Part of a small language model's weights.
Size: 8 layers, width 768, 12 heads of 64, MLP 3072 tanh GELU, vocabulary 32000, 82.1M parameters.
Training: a variant of Muon for these matrices, 1936M tokens, 14188 steps.
Each number is 128 + 32 x the weight over its row's rms, rounded and kept within 0 to 255. Layers, rows and columns count from 0. Numbers have three digits each. The size before them is the row's rms in percent of the matrix's.

# layer 4 MLP up, 3072x768, rms 0.0991, rows 1493-1514, columns 640-767
118:132127109108160106116129108126106110153156099057155105118163140098211160133151137092104167127124138132152170179121109109128126086088083173161139067115101129122169127128153164136224149141108163164158120079047134125121046130112085145144146146139130129037147060134144112133110102115114140149126125135097128090115079112136109152184156135153095155125123139140089069126087123161100090133108
119:133077145114136134122189146129112164102127178089109156179152091085164129140154109171107106093117087099197120086146104101157154132159163123144116221085146135109086123131106113097135191150174121104155134117142159123135108103116074089197126187107092105138161136145170144109141027118180133087156156127113086127128083080114121090106152129180119171100160124107070064152113122176170159132142
093:171135098155126128161139182142190112112082082135111090131128125171151180208101159090096167119124162155136142117150106120096111108167122145214159165084172163101144150162158114149126150162127123173137058179068186097097151075131095025104049126091139106095133067078135118184118182083112097119139073169155140099130112069105162110084085159162071155111079123134100074174159119135064084144132
091:106116124205151107084146128129133101094121108093159139145120149150137092110095160128137076151102036158053127088097162109174086121141098177129060139089141133142141122180170099132097134172133137090108146165170101135105081115155167139114117114042156155145132083115143115145142142126137144054109094126184144196132185212072147130146125184098168199069130146134128138206106148119107089178137
094:128146114163105154132125170172146161122058151113162084157125116190039097103138111143094103128145139132124094144133092134156108107109123158115116112155124086152119155127106130182117158148167060083083125143168107111091117162129142127093150133149146073123136134171156113098117110152121145105190127133132102136120191132096135096164127053072128116178114106100139113146153139131172112097098
104:112068114113098075105142109105119157144076160075142113104139091105158064148213108124144130114151066140125125118062110156131125104137125140166113103158118100107096149089141112129196078122093140129150070119139155063143151174137108118148130197152067134177110136080145100115157110097183117146158166103157125123123163125140155112166153111149100156130108137148137090103068094183101110081084
083:122052092113184119191177182123070104110159148147188138160141106094146168172184107148123119066174166133153119133153152160118178119165121171157158123148140089208122107130046138179158125142175120151139186096175136133139105120121151141126197150093120096146083130185131121096106113112129078140175052168143075130160071067164111134105118142143123086156106121099130101106121106125079166133146
101:167112136120122108086117096124079111134177139173205136149163099138092069140132041090088134077114152140151050140180123137149179110093120106101122155140159160142076118120142159136118110110151127118097105100111133131088119087031124094077148179133143136081146163142137130099158104117173123128099165106100171185207183113090149095122144025160083183134124089171122143072156149130139161116166
097:177092140158104113091146138112111133164099088045188162182174146108102137154134083136100142141116151101142137103129121113138070108138099162140153102164155195105180129141136137069105118107190125140099144131144066127070137146107151142135098132134169124155147139149150081141123092131105137143165133123132140107177131202117119162166195150169139116134088126162156154095122110128148112133154
091:128140141088167126145180142123139083144134163146167227085128083106167138146122110128163145126094070155158135129144141120105088121103215126134145166153128148127110104130106144109075067090097121128068151069124140168101142084089168079066113132169107129160135073149121167138083138065150127146099150146149173087124140167129188141116138179162139118194106093147117081131169160112157152062115
093:104166166086180138137120139145125113166129134179104088104141157149128079102090113122140154152101119122118163149158114096120084159107119081124175156063148129136090126139011173098147097138161153092140083120142092166129108158100174132143122118102115133133097045205102114106202160109136145133095107121096167208115156094096195061087162203088080112153105142134097123113168120107084160083123
098:087133103115119159178147104120185099113103078162160132109112164141127163120156151062106147114092135111085166104141124170052131119147117146142131094129136127119107208115071061110138122114175145112124119111190118183170167118196119098104193105228136104112132093097100111138163131128110131088172141112113110141162178210129139148188168109097098157115166169148149169142124171146146145094110
097:145129171108153134138131151125122112141157103126123143116171105126119188138090124132155123138172135185090158189161140134105139145189096110109116161158142208043127171139205130094141140089129180110106115156205119104141089113183167166108170132134138110131129122149125103062123175129120152143115135154136205145143131164151138113065075060128183177139150157147121186074142113123143153106098
112:107108105138167154105163141152145156164125184140113092111087141131116170168146172095171144210095067192093103145124107093150160089179097178155165133090151104106101128092115181122136182086134105114131115138134125184150068148068152098121154091096147076141178106148146129146103143163091077145151087089135168124080166099120092082164154067122115158114074158186104115148155086135134116070065
103:096097078113123067165143148133118120116129092168149164136128172073092188148105138109099098089170180152089083090098112112118106141095118179156172066109131095092133151092111082107060172130154138127128137091156122137199114169153154140162103152050184172144135141133156165124150108136159209132127170196174136087121119139116157152088133134086102129111162084135171104149130180131135081154122
096:178064109146127167144118107107122165129125156140081108122117230122118148102137129128104177134140145160151079141143149150151154119145132210108114148130085131075115047147171109168148116127104187148089116140004114107105121138104158108153145139098127156113160154214097172159121074065150157120115122124101130157058146129101111177119136151137131149131080112127085125128082134184103117127056
103:099116096084117133127139101140161114108099100093179091131143104146117134159146129138086094130159079030123068182155032151095088103069117147098058109084118150158104149065127082114182154167112130159060136099114139051125131099165098163130192112140166155127132138089141106115184155142165137092168111111078074157103149149104103099190110119118207099098127169132116140186093072183177103099182
094:116160109113148099169194133182084187168107137086116111130147076161122138081133210152131148096133101124129098061081078148098100130127162135087120098086120149107079097168090133123111001098085124097128192143098109126116144177127153156157138134101091097049133156092106142124152135164198121087136097119179142088156151159151091113164131079091188102118127178133088141090089096147147122125137
101:141106121142122099087109133111102134157096132121102110120092136122150148172119097191122155123127086155120120166136111147169059110173102107104097116104169133143147082160167141124100127128168133164109073088158105129139207136139172137139124128170149150133141150142087082102128162154122095146121146132173038180067076119152150066106108133114088109102161130169084144140181127130218118127119
108:157114132048111156074130188125137132128161168151101094188144162089173146163169106197069155102205091122118151169122122138072120125142116138155103145135136113155106175117177110131168169178182180078135109139142135093103117130139109048144106146131166099135133154141151181139210135076097147131141148150164152158123078166098133078137168100134138148090120128119154138204139141096126102088098
090:090102091118117165141122116171124151125154148133094123157120160072117131101090118120117091151124085089083170120112083058161138171073160112134132139122143180101121071141109078184112179156101185211154131109137117180119159128192135131069148134097133163115131135097148174158107106109170121149102112109119128118119044144092091131137138139174118165115083124185132059117140124138176171094093
096:064142177072142108087095146095138102158070147156148123143105148099119098081106165099158059099133132093171148103153100143203128157090092088121104149096102131097071126118157116098118139130121088112099163155108121162130098076128133155048139121131109111110136101088166165161173137154140168202103153163153134153096091114126110093133110053112115154092153161205104083139104153175093127091132